From a checkpoint of a small transformer trained on Wikipedia.
Architecture: rotary positions, no biases in attention or MLP, normalized queries and keys, value embeddings, capped logits.
Training: a variant of Muon for these matrices, 811M tokens, 6187 steps.
Each number is 128 + 24 x the weight over its row's rms, rounded and kept within 0 to 255. Layers, rows and columns count from 0. Numbers have three digits each. The size before them is the row's rms in percent of the matrix's.

# up: layer 11 MLP up, 1280x320, rms 0.105, rows 839-920, columns 160-239
# down: layer 11 MLP down (transposed), 1280x320, rms 0.101, rows 839-919, columns 160-239
up839 084:173130117124149142140112116108115159152083079098122109095155130141135134117085126143137120123165124107096140120091140120155135104134141135170143105053101098156152106163113108182115117131117124123148088149125147119101126090163136119189111119
down839 082:111106132127129123101157103129118124093152155123136128195106100147130109109176172158065108123182175149117094129152102119117142221112084121082143125133112123151122154150123135093184142116139103161141123153080111126118154163149144129106146125
up840 090:123124123103113135110119127141114145137143117162153152114126141119119126121124092147134127133150144146176129198137083155131084080100126139110126118130107129118149137117131131102101111152122144162167132163106132089135134127170137112136123139
down840 093:145108125106139145091121100116113130111108095085169159090144135108127142124131183076103097181127114104152133108101179137102113157138136160117119115116137125077140155130090125146172122132126091160130136155148126126120142144110106116115131142
up841 112:144140111151099116139116115115122131168079141126146103097134123170133145154105144182085145124124169118114142136104102089129183107107124120151161120139134101144074135155143113091125097099140127137114185153142128143160105117109130116164112125
down841 113:183131127131138100123119089130089110148165101100064147106110105162087180120075104194123155101148129152103113155100119157115133106144145169110119126111142175119113155137126130155165170129121126176079098170075131151107098133122092113125139111
up842 089:177127131148086159142116164143164164105126137143126154138150144138133159133141114112119136113148099144144109105181095146109172123084124125137194141151135133133110127141145106110180112108091160114138148126099067134082114136189154127101137119
down842 093:128136130112133085113118175095115148186103141132093088102145110115132152111123116177117136151188163176113119159098152120103170124101096121110148146135099122184097134123127135171130111125152127133130106140157206128115101132171103117129106156
up843 105:141195142127101132062148140081154148129161129110134104134135113118121117141118124105146160121137062160184153132150124120117102154094085113141130149108167084130138134148112143114096133138148143098129111135097093090117138099143095151130133157
down843 101:156177131166145109134136118152107115142100142174171116162121108120099128111105088135132179168122111152107126155116155145108114113110136164122121096121107119149148195136108130104102129103095134135159153138108116143172237130104116152135112152
up844 096:125154158128124143147118164083131144127111160127127129091154101147149116111137124096121110143144156154148141128130191146144118100115131104106115135094121133117151123120128114125161126128098199094118133097130142118094154096173141144118099123
down844 094:161142108152092076167156144158135103117183106134144135127102161097189146112151143107114149178107131112100137088126121145097138182144109074120102115140139129161136155128184133143148146107101106119122151112086131123137146130114131139116143143
up845 127:165148108137145136107137133121124158152156107159151120130109170142111091137089109078143136132154146071145152136105141126131110137088176120080139114093113081128131043071129142168144085126149146160113131164127114173110136148160150145121127149
down845 098:135123107137127124121121140057165132099126120100113171125141139139125118145115111138159133123216119130147122115162153120173109156123141095076133156116115143163119148125120133136141135124160087095128138167098111142133145160145096106129100139
up846 087:113093143116097123140153138146146114139108144141135155147110137123140151134142077109105098149156107095116145135083137083137139132194111106147131116154115117138130149138085121138165079092166111134147150120142113113119098130103143168138130134
down846 090:161160123179125147170112148160104143119160114116127107128114147167141072124085183126156146133108148093115135121148129128142124115094164165121122147105156138123145124124124131142109163129091110112105151107117171135159167143128130119118125139
up847 095:150121125139127095169142129106136133159150180126116118111121163138123145129114125125110114144170113061089131126116140107141165164151137129109157105147119159074122135096109101131145136134181101122141144101110123128163090101088170116100146102
down847 095:116098126116113123095109119092150142145109084154116142131184113139137118125110119133139144080178128175129131139165095113143108132118126153174113158099097104175136120152167140106135133101065106119112111157116104149123134155140108132156084163
up848 092:119188103088158093129137117099111105118139132127138133133099141104124130151131108133123121089162156108148141148147098129154088083165133091137096110141142140116161122148118146117167153110133091128129143136095105136100126142142131146135189128
down848 095:102133123146130150106101116121138159164138114140145093116123118103147146147116141125125159112166163130129098095127094135089108135158164116175170132107099115152158096088073138125108112085080115134113112099121132124165194141140122125107134089
up849 102:126149138159129118164093117121118117141136136095134124132158134120109171130127110127141132123123138130138127152089108122100106115118098155110122123132138125110121130129146097133068130143142116144123109179129143136132127088120117123123136113
down849 086:138168129147095127138152083156136151153147124126123114099106153140125160097151102110082171092171118162138126132158126148083141120147158132137148122128125136109119100105131125112119128131163137133163106122136140106153167171111144131124151157
up850 101:139160079117132142136168131096113132124099185134128117119106117142114085133123145128116149088124107120127127159136117145114130174113099103137101141107139099096114118108095138131144084113110143126109163088091134163100090118142145073102095096
down850 101:171170123124115129145106133156133137128149160160134101116118130089198114169154113193124137136136104160120174162089113131139136132129135095135075114104115097149202125166128146152141128153114106135135157144116149116107141145088122133145122136
up851 098:139142114117130145087135112152104111134115141130114120110122129197142130124122137129107079087168122119140100150116121138100130119144166143146132158159145104152181142167119168100145156124141112098160100141097143097163097162106153113159171146
down851 095:128140110139143096105153090127138109139161137095165128148105085197153118144115093140103084123120082151146109129130128119118105100097147102122133129171096114157124184154133145110109229079130091112143131195136137126136131077124144129119103182
up852 110:134153108122146146131142133077146119146145139110143124156122105130138108107142166120123125143102161170162137089140150124149129102097137119119164120092126102115099133122102140133123146101125121147114117164137173109134141085183116130100128108
down852 106:164129105101107143144121163137164102151063067125135154116150123099112143128173150132158101106165117115111164125099102139147156152114143134130159140109113148097129124138121114067091066115094111142135154151103132093139106156124143131118117130
up853 095:122114115146107098112135113125139154150103114126125107175112117134144132096121174132123119119153072082084161104152102103143089150127111175145115109115094120146125136132138119099098113103112114105084098130122076161103128107152153123207101147
down853 096:180134118112115140100108091121144121134156104107056145115142164156137133119106079147171156124163169153152110126151127135131162132106131118114111177150122126144127135164135146187122124158157140108211160152144156134139123171105098108099142112
up854 088:178135122121125182125134116156124154179139177126110130136165121117159125135104137118126159155188140132124126154144087133140115108153131114103124126126134161130107165093121069101174150119104136085118150111180164087096144103141107153136125142
down854 092:116150124116105126169189129145119126087142089152130161151176141130116096114125107114155182134164145132105141123124072143126114150175146080172135129153165105072179160124147145131158101117096151133091060107155141129133108138183126143101100121
up855 095:122101134117156154114111085129126118130112101086146142149144078104189156158082139116125127105124148120162134143070115107118154104107104125136106149126104129132095136104120121120128128135116153129134138138141102167153146104132093098162120139
down855 101:128113119111167131116176150073157133138139098137085162120108162135138159124103091106115112104113114127089146142167116125130127109093096092132160126120123122099097078150089101142126112076120143126123120137122083115145141137157118166094141110
up856 100:094092159089129084096146126109110131131137141119115099080099091127084113115155115136096114078086058148131156112064128113106136131132124130138130127125141138103106097126107137086142094125123089103107127136144145107102122110127138115135133127
down856 107:128142137102121124099167169089115123157127112117115113098144130151121156127069090133133111166147116107105148138150123161138108121168127109141111132147121133111125112152095119129142128115110113135113144122122121079137085141056139078116138120
up857 081:121141143120133110103143138110144138137100105125128147134110128103129206131161140147141161162130157136118132134151123098143142134141092101152117137125152135103138039161106110102101144119125177112095087151105081138139078123129119114068154188
down857 080:123087116137144118122132127139108091112148136127117119153162178138106091109156124115094116134255175118135111132142105143126168107116122106116147083174117075079144086137162144106105154132138093104098117134104134133110102092153125142128128128
up858 087:137099117107125150106159146150139115159134098115101128142127091121134131096148151166131160082149117105118102140124140056133149136107100102124114172088152149121155137125076111123126091148168103141140142175114124099152127092122142118125130146
down858 096:126086153089137128089160144099148127129168121115146119094145079151121098150117144131161142136109148127136103152148112084119067191117133117106108095154125126163124143127155115110144113095130123093082132141150127158079088101129115121155123103
up859 086:106121138129105132149188144117093130106169137132122143148103123115137128158135144164131085121151104120115132150133109102133113161130097131155110122122133147146112145095099099167116127113154191080095119121121129142140107149114164096090129121
down859 088:095076122133163125132139142137179099151122137139153129129111142137144130110133123125134143109211168137143093139159116143136122139139141131114138110138100152149127136110141147157147144131114122124119119137143151130099136113173096132106160118
up860 120:176141142124105114138129110170174110152119155191126121181105095128125117106112120150139115156117149114133138158165128147133144119143171120136142136117119108121101084100138145141151102104152164140127134113145133120147138132151100116128149142
down860 115:138141119126152106103125150134129153137132155145128146144097122147136155122177120141143111087125111143150116138139127156178129145096192098130123156099119112117086134137135123112174113143145153137088089109172119111129095146145128135108113153
up861 109:158102150136112113147157111131135117147142102145131131138134104074088139133139117151103167179071163151138169114131141120101123087197119121114133151115125105131146114102189152131095170108136135138137125148127119080098066108156135155162149115
down861 111:111131108115135121175109144155153116121100116115089104127101130142084083133149125100142164128143117114121129104140148112109113085106160146110129118129117122140111092124121111136138154083152128131117093143079086095110109109058154129143103136
up862 097:126121085106214142092107111113146129108126125111141166099141166177143093119121125103133128133124163139105135118151138139169142111125141130146113111163099094193131070148122136087171103092113087130125131081158141109089153160101131127153143108
down862 091:132132087177114151121147134188093120126126114122140126154117081086115153120110173179071126138110104132170135122159120169138152142155105093148136163118168089140122131141065133107134122118116124143143132151154119115146149112133120187125131143
up863 087:120125164090157100112139130129130137161106114150114116156126099126111146125134129135124100095153154155123111209158132157115129126135135119157119122109075125166187145095134164164143122148125136135141161134084091144169150116102076104125119126
down863 089:131146115164151154111159161146084126141135139105128112099143140177165120128134156087174115125124131085128065087145168132085098150132138107131116165162173156110139132128101135123110132141146165144121108100137109123084124106098088121149096126
up864 097:177116153154136119113143093129123158163115123142129135137151102120111087171117148135152172146197162081156163128105120118145137118125148103147125115134125133073131141112137122096133093159154105119099158095091158122113152101161119100165111143
down864 091:133109108130135105057127207142150098109133100140133148110141124109097121092119156160142138088128140115142058125137139121137091155124119131133118149106097101111107179124143092126128138144068157130119068108134129111161142101134159120164128086
up865 109:114133103142116070128126145156113157111140137142150094119143145118125125156144137160147142136129073114130146098124117143145120096148151109135096091161114167131150104114128153120126140097102141112175127149112119151116112149145164167099175126
down865 112:119149106134114109133157141133111109144108125101172124098118108132145119114125120134138088150088127128127125143108120144177123127176150113080109078152145126159153133111154129132102098140137108125123101117144128118128123104125124147123074124
up866 086:175117126141141120127127096118142137117124136202116138141148101126127190125126108111154112137185178130154128150101121121154094144085122108151091074173091125114116128120128132100128083191093156095115146139116127148140124105089109129103127165
down866 083:087082112138151145115105145085131101118136136078099156143124100128125161114156164161096149171132107164094100116122144124143064164130140103125131075133138190091161132181152108128094125121094134141120131139153154141142090133124161169153119098
up867 097:097109151126101097148145125128131142124120153110191131141165124132133163116182093140151116111143147141122146099119094128096122151132155120132135097107140108095147116097150168105141091125132143154171150148098133146140118132147123138133106136
down867 102:119169100117132126146123131107151120093136122156172115105092122139102135140107118122112135123233158102167115099106102093163103175105116104154140148129153133126099155106137143116103114105092151139149104146108124133092123087120127132140124150
up868 085:154118127141141101142140083135156145124156140107166089153109128113155145155128119113085136116130095137123108108146162116123120108103119157130143156094101148131169134123116115095083127120121142128102146120137120138110144117076150090149158149
down868 083:091163106129140148092163122090168151080139106090073164147124120134147095113124072113137134146192157100114083103115133110124146151149164145149150135144141116122150125118103111097157153171136132133139157117139161106117106129113073105156150063
up869 101:130164113152111105110105125155090095122163087120130135136125180121118103082112122154113121140182118105120123141131147127155106130187118128094146115147140085151106156139134114141106131102151110144136122131150111133142143125136121171114140156
down869 098:099145129123147158147096098098097171144145072140119129157100091113149147150095138143130155116182149123139138150138118108096151100144130147120130121136128134140189147160118133145126119095133144126157130109121104154133122166129130137097138142
up870 080:151086155144154089129137116135099095160110119169127122122113104099145139159147129124178144137130156055143126154119167105117104148101138084153129091188135137148137167137111128111169122103133133112143137149113072158113119133130130105107105118
down870 072:096105129120121134129153129102169152147091098139111150187133088126132114112138100097128105146161169115112143134133137198133120138128139163135118126116144112104106165125144166150100159103140094159126102137138151104134109136116086160131136126
up871 118:131116187119119123126141137130126160178101127144174131128106123125154139153116116140149108112109135104128071156132105128135105087131153121097127146101127107144129091111131150143136146099133115091111141124148116079104131114117182124144149105
down871 119:133125087135118167086106118151085113135099123119122119130113094087136099113131133113107089103119105083145107122104141123131098117091162121138118161122138122122155113136135134138175094113099105122076066149110114112081123122080119090145127125
up872 111:103134108144120120097152150111130124141131119149132106134095146112148156124099112152128141137134092135107118112118119135145094134109085111111153138131097110148141080127111124104138165122080088083154076095144114154130129114089150112114130111
down872 105:168159065098154137099112140105132125140092109175166113172122087140106108176102123162112147116062146169175099152137107122115095136112119129131126159090113128129106167174157115144077163102092100087091136112148121091131129149100125107126124110
up873 095:151142117153149149074134104143117067118143096129093149156098165120120132089119084101101079150135157129163106140147174126074112114139134124146136109105135103140126143094138158158155123131125114155152123108073121176124062127181171143143125095
down873 094:154114094119109117124171125112163150112111122138082156142144109131101130138121166164122165141153149112143146143117127069083092113104164094130160157120117118117123190134087115099124139112138157116114155077076175115112127142149136157095119120
up874 083:099123132145106139087110138136155108151165104127138149102108134142166133105146117090098126112134135097096160135151101074129142134112140114135104143124132144097115143108132122078152137109136115123101133127097130139121105149129163149148093124
down874 079:154123102148145113087153145092097109111131083114136119151095109112116130129135125180130113163211148154198080101154125152113103137110164144153118124120167130111130073136171156148149128135133126110124093123128133124112150098161140137107130135
up875 089:107167174082115093134141102100097143150174168158094141089134113137113167146128125127134102156144087126163134111109144123160108118112109107152143144141109086130136144120115136152131092147093140134164128159154155133086115174143132156119115120
down875 095:142102128169140132137125119123152158126154130113114150129128101109154105134115123126103127109210134140104139113122166107136135094090126160131090100137154135126174108112171142071135131140165107104099111134145133146162128076142161146126153113
up876 088:106148122150119078073138086162059144149166160130125120138103103131165170104147116124117135132123125131108156110119110134162097149121117147103121104091135121128122137106140054133114128103137168109116070133147125098132142138120104098139160128
down876 090:160146105140118111130110125107126146128111103128100137084145154124136095124140100135155134098148114117159109163118129125130128139114091108144152133168094139158132155135151169136116143125161108143160150078069122132109108150140131129088151133
up877 103:100136167154110161161168136131105098100121176178121118113141127132127128107115126157138165107159091139144139153106136158157097150110130151127164124146161127168085042094144145137127120126122154149113130072148071076093108118143097149098163154
down877 106:076105131160133126143104114136119134089124110149122161110131191150105104122099118125116117120109151168131090144157178123118090134123167109110080119106098095157073118107111130135134113158128134133116174103145109098098118157143127147109133151
up878 107:114140128151107116160112115094125142136109132149137173108105128157122118110098117114137086107125175108137148140130108119123132125130151145102139127106144110142149084163106096138150165113118119097181136142179128110123152172138123157151140125
down878 112:140140108171114155141125118131133147162141139131100157129101141131142114084128123099130137100149144122136146110088123122128111133148122110089165104091140144098138154137143149099099118143073140139114163105161115149144134095180114130094160127
up879 095:104115145115130162114157158124135164120143128152126151051124133157143130096084109090137140117171146160096141137080113133127160099129146114133146127149143139129119123109125107097101097122149134150134132137097123119135087160104140095110123132
down879 095:127088154093149120118076182126120098165118137163134114129151110131137098138079139171136098139132139149108113108098131129147122088117122133103145158159149080103127151103113122145137153127117128115100159114130129148098134153118112110147123138
up880 099:146151099159137115144120100161122132116139109163136142126129095144140124173112145126144155122200132123161138186138131100130128162106127109143135179185130113140142157118108118096111136146107129109122141126117131129106108127126093136114124161
down880 094:155074110153150133092118131152121146118160089153174109126103114105135121135160101136178157171112135150122109118107106102144135106157138116113137119159120122092118126170122101138131136119093122121141128115111064123112113126165167125103134106
up881 096:134100155119132109095106078137143134115116099155158129110136108106085133128150157098129128028137156161151173090104132085127117124166126134116119160112142101128120130131128117146107120123089160119068093094124074118169139073125104139113117113
down881 099:116133092180113105158159140131118126139133145137114103135165127119136147106103101131171180129095139120084122097122151143141147128113150172136114118109131119160137137095129113133102099116170098125147198142112195121120155156119136132114139168
up882 097:108119137105132110154139099153089123207133092124139155161132088105123114091122139117114121085122138163162122102123145127132125099139109108133170159083121105073130169152121153112108106106123111103125133159141121106109131111088138133122119130
down882 102:139114091116160182096141098142141160108133133190122116151127135125162121167146092142107134097170123129090105135106146102141177107082121099123160127118143112142109171127130129146121129127171114134145092163112118090131113108122113143077145153
up883 113:116154127129102107126133119142106078123090112114173155125126096131139152151128149114106119134109145151139171140115114070130123147100131078052105138155114090096121127168153140134101139168100138046133118119123137164153122120121111129139137140
down883 108:134137199143127123141093134146151099107098115113173120137109153090119107139087139123142130146117114139108135139116121150174139152116147125095115140160175127131118127100129097107100151145108141139095107114150093114147138124143089108138151130
up884 097:135097108117117119134093140123124136124127137134100139114112113147131115142105133164119121091143150097088102137156120066148166122166157150134149098097145163137121125120168162154109160132114120152140102124131136122122102116103126112097115112
down884 101:075202152143109151165120128120108140145163119179158117130153128137102126130113083167116135146156127104112119081109131134137155135124119176110118110147077146110135123125129106159164098119115134193144178096106137143161135117159151136122127141
up885 087:132126118101147150132150146143129118182141143133166100116135144172127196147109122127089157111143117092137129152140121095167143124071145128104131133139147114144120113110122116108138118108150127121121131138114109103116158135121124144100124126
down885 095:118099176114113148146137185168157122113149169148137142107109128129127099131120122106088125150173165143122161097132125148149122137155145124186115115101112095137143065119123132152144122167144139143133130136177104147122115108158147125129128116
up886 116:120152174124143150088116083103091176123176154141171144115101078108124152136130109140129115155105132154126114150089124118122122099111099145174114141123135114114142099137122094124122080124157127125131096122124109118136113111162158115123137161
down886 117:128077132161148128138113115121125155116177142177180158126128126135145108118165100180126107119151115080103085132128113166141123147121135159109137128117151124146133128110095103083135132120131141135135135136123108105166129136159142114132158141
up887 086:106120116158153129130134115149116125158126136090097118138158098112126107115141122119108098136138091130138137148150164115114119131127108094126125150132126126196123131097105103137100118158148130104143100128123125136100131133114082136127143144
down887 090:120130130095169103109131123102148151122140103190101140109107161103107164085127115093161139106155128093115168127129114169165098110118106159099129127168133135127121112146102129085158108139120146106161116105157111136140132145155133112120103132
up888 090:172120103130130115161155127112175133111151124080115121112144116107092083120132139133227129142132148120105151164125141120112146159148136118121146156105110124115116148151144117094137075126192112144096179123165146138145131107066145138123126105
down888 093:159127146112149139125124135160113067166086172075115203122169126135138091119129148143083129099161150116157107174138116123135138111119149112125097107148180122108169179135124111121126149113152139147104088119113118147148136124141101148126135162
up889 093:132140146147148106157153139144095094121164149128168154118133118170141137131100160108110132083171151098138137109071148127147147140112127115123124125130144140141137145097172109146152123124097080126096168144110114126077096163144179143179137144
down889 099:120196099133186109131109154122113147160178131135094126144147129128111111119118145104135065134081125131098082096133141137136120140110137126175111132131131116126120140109123146134091106116163133168082122147131180112091115085151132125154158118
up890 090:124124134097135152142151101127121141142104162087124148112151124112131126128120161137123122139129102106131119133144161024132112157102149130107142149130112154157141156135141152156131151130123100150148119115100116134135069143123145174133139111
down890 099:182183139140121114145118058156128127099146121075137114113113121128144135129129119098162152080190140093157133148181105161137167114121124107125073116164142116142155171133140093107109084111125107115094136152143111140105110081123132116100102156
up891 110:141140126123159128160117158087122155187131119111114123084123112180135148104112121122107100146141144160105142093148117131108128168113122118157114070085140136149127143174176107119091120149222162146093141109132125114136119131145093126159130089
down891 100:140118131128111087117145123139119121141105129150135136085122125142129106118146120142100097112111103146148154121146099188160136134116146116149157120125115118118115154091113099165103122161083085093192092107150136119089144086134101163154107116
up892 109:153089116132089110119123100109111113107154114138136092163157117095095141130131186171122108126143120165151126100110099146142107168098126134084069162167111125117147095115135113125130123153097174088132129160131131107118131151124084129116140108
down892 105:132112128154115128139127164140098098141140132127134104145176116093115131156155152109130099103114150137105139121114125104158134123167123105071131151144133165131136124135129101108153143152091150120118146137121139065082140179112111096105149140
up893 098:116150136123136146107146167104116138145150135144117140134148121148142171110150113105114157120180168145121090129092112101141097113140139123145123122171139140104072141145123110140160099098123111155151136114126127141131120135133133120081149138
down893 097:144137116076130116150122155107117187185113156113153094086115129117129124111152094083146154149134130153117138166112080137147154142142135152115114174130094141144102188109153143141134145115161063146109149150149140137124157131119126150110109103
up894 103:186133151137170126107137122167125137088135144143103135111128114162135132089124163158129136099147099166095122147134144101109144148151123120132146118157079106157216110128113168137129137144136100151134128162096119129140112122106103103148121122
down894 100:147096137094098115123090199087116142129113125124117139105112116093137131159130138129138101128132118106109163106130122092107118109152099118139134167112148124110138110119084146125114150123132108104135085143139169159153077123151101076095135101
up895 102:126124130147110123112158144151135133124112119128112157114145142134131124112106178130127094124147125153143155104140131155158089130088134129085113122092188129110157117068126119137156082157112098078120125136107109131110111146131145144128111111
down895 099:093133120108129125108155162140103112156127088154126127094115136123151182138093109122144143119224123135123158126149116151166152113150114102087122125131106124129130115140111092138205131153139113118107089129091118134111110139117120154110069149
up896 119:137139157148113139124095139101078084111092148126139067131138168157120144161153125138129126123125150124126140136139142129123151133118125118124099135109102075129158102112142134098094122131144104042138109145147115137078124121126164164125155125
down896 113:129127147136121116117124151140132128085124136160167130145118168135133148164143153131133099179070115128096106127143068093156122115107125143151139160120179131109131120138092125123107141172099167154153142118164148125153115107130084155118104144
up897 099:149138084143116188172125133105071161117149130129156140084149164124125135128118115142115101090124135117123150138114117147111082116157097108114159124133105122138171105154145138128096097127152141130101107120157096098119159145129142115110163145
down897 106:124120096103137129093087133103104133084150085119120119105144143097117163137139140116102102133185127101140149145071129090141114125121144073129143112140079115109131084109121090154135134160114123115128127123123127156092107140118143161173119129
up898 102:128121134153105122085142127138123149126133145116135132095143131134144116095120120153117099057153136182124151150123107129121143101149127121122141144135146133156155128136154117114095133160099150142126097124157150124171100112132086130130173110
down898 113:110122115108084152070158124163128132093125134114105171114150108173098126129118115150115154110202129082120135108107095080156109121125169132142147143120158108140118085116169100160128162116098128132092146161130109120092099156137143116132136138
up899 098:078123154116097145121140109139147116090141127133121115131125142124137122111093142116113162117115144072119143185134133125126134145200130098134124109124100128165121079111092131130117084134146142133153133142112124125108150073128160106139113154
down899 100:127177099122113092141104116123116116139117129138108171147146136119093130150159130133167140128206173141124129132128133139110142138096122114123136119145168121113107137158128149116156121145116093176129119173148128136135105114099140122081139133
up900 090:156179116141100087133131162124129108141144122129092096138129145123127153117130141136124090155112142072158109128089143157084095105091104181130129138117092145160104132140087122132109128123126129155159121120135122095163160138116139063116097135
down900 099:113129126120170181119121149166142143126111111125183109107095081148143077160123151132157125157108116151150127115108115111138150141122136106159148120147165090154124101105142162121137120154124124115130162113185170092111137113179135170119141138
up901 096:089105142115154110143099090132147086147117136091110131142108138134060158109124163134127092143175116108086138108116143144101092129142105123130173156118098116117129114153130118088131077101108149151170134160126098101130143126128123145136150114
down901 098:144087132155074143123144149139067135112154129158131134124123150135139115110102100136108110107099126139145119108157114072126142161104091119128086126133121151124123156156149169151137152108146083110122136140070140168141092145098171093116132126
up902 107:126106117084136140131130102118125128129126171136124102093135084102163112068136083096133145152111137088148107143158111113132149102139119097114107119138107164121178085097101168121117082086093113125120143147152138127088092141124120077129169168
down902 107:143110134128132111144085117092117120132122106137106135106148106118093119128126107131153130092124126112139143122132112108183117146137089102117122107136139069110145191154100114131120123113146115113145143169130098138126171114134113133117139103
up903 109:104128137141129113143088139134152135119115143132165145128136094145101094110173090105120143127108166140129110137132071139115139141101148118136165168075146108117128055123157154108144072117112125119134111069089141139128153176127107196147122106
down903 109:152153147141104158177126098138120121119146152152127137106135150125100093139114145133111113172140148162125147125095124118115107144088121189093146094130092086133147082135144129133126127076129107137162159145122129081122123153124141097094138104
up904 080:119117104130112136122128070122140159121162040134117136176110112104152159069128151168111137076143092131115151141125159118139170121162113161148126139154098126141142150107152148135126144107104139101163126164111166108139160138129121109149115142
down904 076:151128129134130050102137121106144101125149115156081139097157148134138108115147077127151149152255147166168113118146091119118111125100118139105162122120137120131105103160124149130148147142129090119142118101145150148095142146103124124101111139
up905 110:122133085150134135133158098118163126121120156109114107123126132168166161139094138119173149097080104144181112139121109131130142112076133172158161111129086158125142124105083092104124109146136202113120165118081153141150149105124125136138154106
down905 119:103179134123075093184115131142143101141165125111090142138129161157139150094126146173112143150131098117168139137111145131138159112136107081136111109125115114109129118147130123158119152097138162129152133128173165113112103148109114150139149105
up906 098:133156164154110139103144141102124118148109157130099107124134135146143114146081142075117160093152135133144153137101102142132121117148124136150189126150129139080168120142122167121136105129137088140116080136124158134143129130152080093132158147
down906 105:159099147147087130140130090164079098089130137137104128105115127120092125131125135127091111113164131078124105166134110115153146108153135139154148102109113129148163142148112129141151164134159162163114137103101165087075156131143131160161127181
up907 110:173110099098163160108128085116112100151150131118129137141121106150122103123126109133132146134112147178115160162157128108084143131133162090092107123117126103126135127142147134075156129130173107131130096118122118113158140131142109105118097142
down907 109:135128109101124130060135155168114104111109127099081121098150148121121117113127100155138114112167142128136123094135162164108126082144104143121103134153133149106154123160107113122148145108131161154119110083123161124121093143090130143124102161
up908 108:133167151155097099111120087107140103126084137155118119091094145151116165126114106139162145131166123090129159123131122151163141130179133144114151118143167099091154086112121151126100152089112090137142123149130129125166128101148140123138116108
down908 110:131150155140097075116138175099116157131159105177118112116131098126138147137107105186138115133142176127138122142123138178126102114164171159137151123144147130149159141119169165096133118084135178162089120139154120116132140128111116123137131097
up909 113:130161129131126097092155126123123158146140122133125076095087108131133185103115156169118160156107159098103092090140097129175152126113131141089147158139124128141120103120128117137141138192111145111153096114098133147102100158137137140159104112
down909 111:093136141155127095139103141128137178113117137141113114118166113120138165151147161163104102170136140161114131097139124110118111118093106183111113141110158121110135134132085153099171145117089143122138099111152100094109103102135117112132142158
up910 106:161101114139148183132142152144173151141139120120105112122079115104126134132161126093150139092135103118127179131140093113071154119103128117151136111151133124129150123118153154139181109139119116150149130118124123140161131111104134079128142114
down910 105:151116122129118134151118111114133079121124100141129161135125109093124164124160147152160123149254092137143128150168123161156144133146109126105159104164113133102145113183166111086116112125173162134096124149107161149127125106151086112143127139
up911 102:118166144131139142096109165113143153140109135116121138131201083127162150111100098131123112110134154170159171117130120142132096160175157136156129130137084115125117108112103118141184083121100110124158109112131170127119120133077116169155154151
down911 107:115128127121115129136169103122078187128133120095166137153161101149133122165093072114133124162093087157128117115138123122152135191085103105127074124133120131170101155112134146107134128124146150194170133085098129133118174106153144134101128126
up912 081:110099132128088102130161090172134135122132129083126130083110125138130123166114130110139113102255122107086135145137134175150140118136157130142139145119097104109121109119093116138105148100177097141158150153127096121132116175137146101128116144
down912 044:156170161129187169124133142124134121138107162151130110114127120125135128111120149133126153128183131134131128136102143094115134115155144091098158111158139134111084082127102093104111101149115128129118125112144114139151130114118145119150157144
up913 099:120145099100134129132139135120107115145082098122095149175112132120114112131143098089162135140146148128144132153138190087151139106149131123102144100117099126116117093127097058142113121158096143113134146077143161129138090145117156105122137149
down913 098:131120110135122129084106120138145146100167106134101099121110142134061133141115128158115172128120207132149113119100161131113114127129120138069134132145123152129119117110108137143120105145098124092129068156140148114158095128151119145131106126
up914 106:114120169125124136128126054112118116119130122109129179104138113159107145115101134161122121132146088133102109121135121154063147166089137125127117098141116156109147068144132124139124151154121143147089156104122131088108138172126117101134176139
down914 102:136139077115151111116141130094087143068128146112082139093120137123116104144139110117151141173166105156143124105151100156152133133142170175117122103096095143083128153111135150109137121120120099115107118124123164110138166169147140132109155094
up915 095:130105117133119138129101112146112148096121110196125097099145098128137148084123054096133139125087124119163150113135112127129157081139091133160169129137111130131147125146146136131147127126159163148115102109132048149112143127158093132116119131
down915 094:153122118159090094134145125119099116133132137086125121128130113116117147130138115124125104094120131133104132136129134129126115118172158109095077126128148160133126188111107094147140149135127104106111148176084121110192136150116125094166129159
up916 112:165144130061143085130127135134150132147118175138156129170096078136113150111124132113122163150097125144101166166142140106100133105157171139149116132148117141128152141124119130097137113131111089161133107110142135104121148169105100148130124153
down916 109:113118171121104084142132072147143125131078134110117146124060089126171138103105146133120138138127131162143118140148138182114155103098192164111128129156119117152133144107105078111149143127136099158150109090100128133133162125153135145127103092
up917 084:128125127104085100122161138125132121124126119143154125100126125116107136073162147080121146132108145168142138119123152138133105111148125120161122125115100127102121118136156134157170105108157133126104151125119106146137136150141129145112129142
down917 083:170121106115121145137098146152094133156155136190174135119135147126107129095158132075102142135173105116155136084130124148138148161131149120156109154147117121136137153127123142148125146149113107165119123137097128090138120124149149153149129138
up918 092:145139141105142145086138132151114113100160108123157175109159135148091093100157132086141096074144112128141123093121143099147136130151140139100133150143114130134132155124131098099142139147136148139130142091151144107131116145148130118078079144
down918 095:083073165106129136173135145142114149127158102134115132121133136136105089179093107135117117095149082098146148078127169134080120148123130096106130127134149122134145142083154103099131147112128151146129124115171134108127186103116141148143148156
up919 099:157115141097141134122145121140149159145133122153109105099102134128107150143109144110158171146148147097097137171121090133115125126113128131145126112140089154111113153130100156124134124131093108098133152105137093145108145100117136147112132142
down919 095:148133124141098106139150086121108102128129094138123132163125174121128112110144152129135151154094105108122185161081174162167115126108123159132124128127113106099143190146101119115108130154143137087139098109075146136163150106131129081089113108
up920 086:152127092112147129162140132082120152148124108145126121164140092125132126088157104092119097132142115112142125107113131175086096062111122097115148049096092130131078156109150147097109093127081193125124115160131140109142081103156088117113140123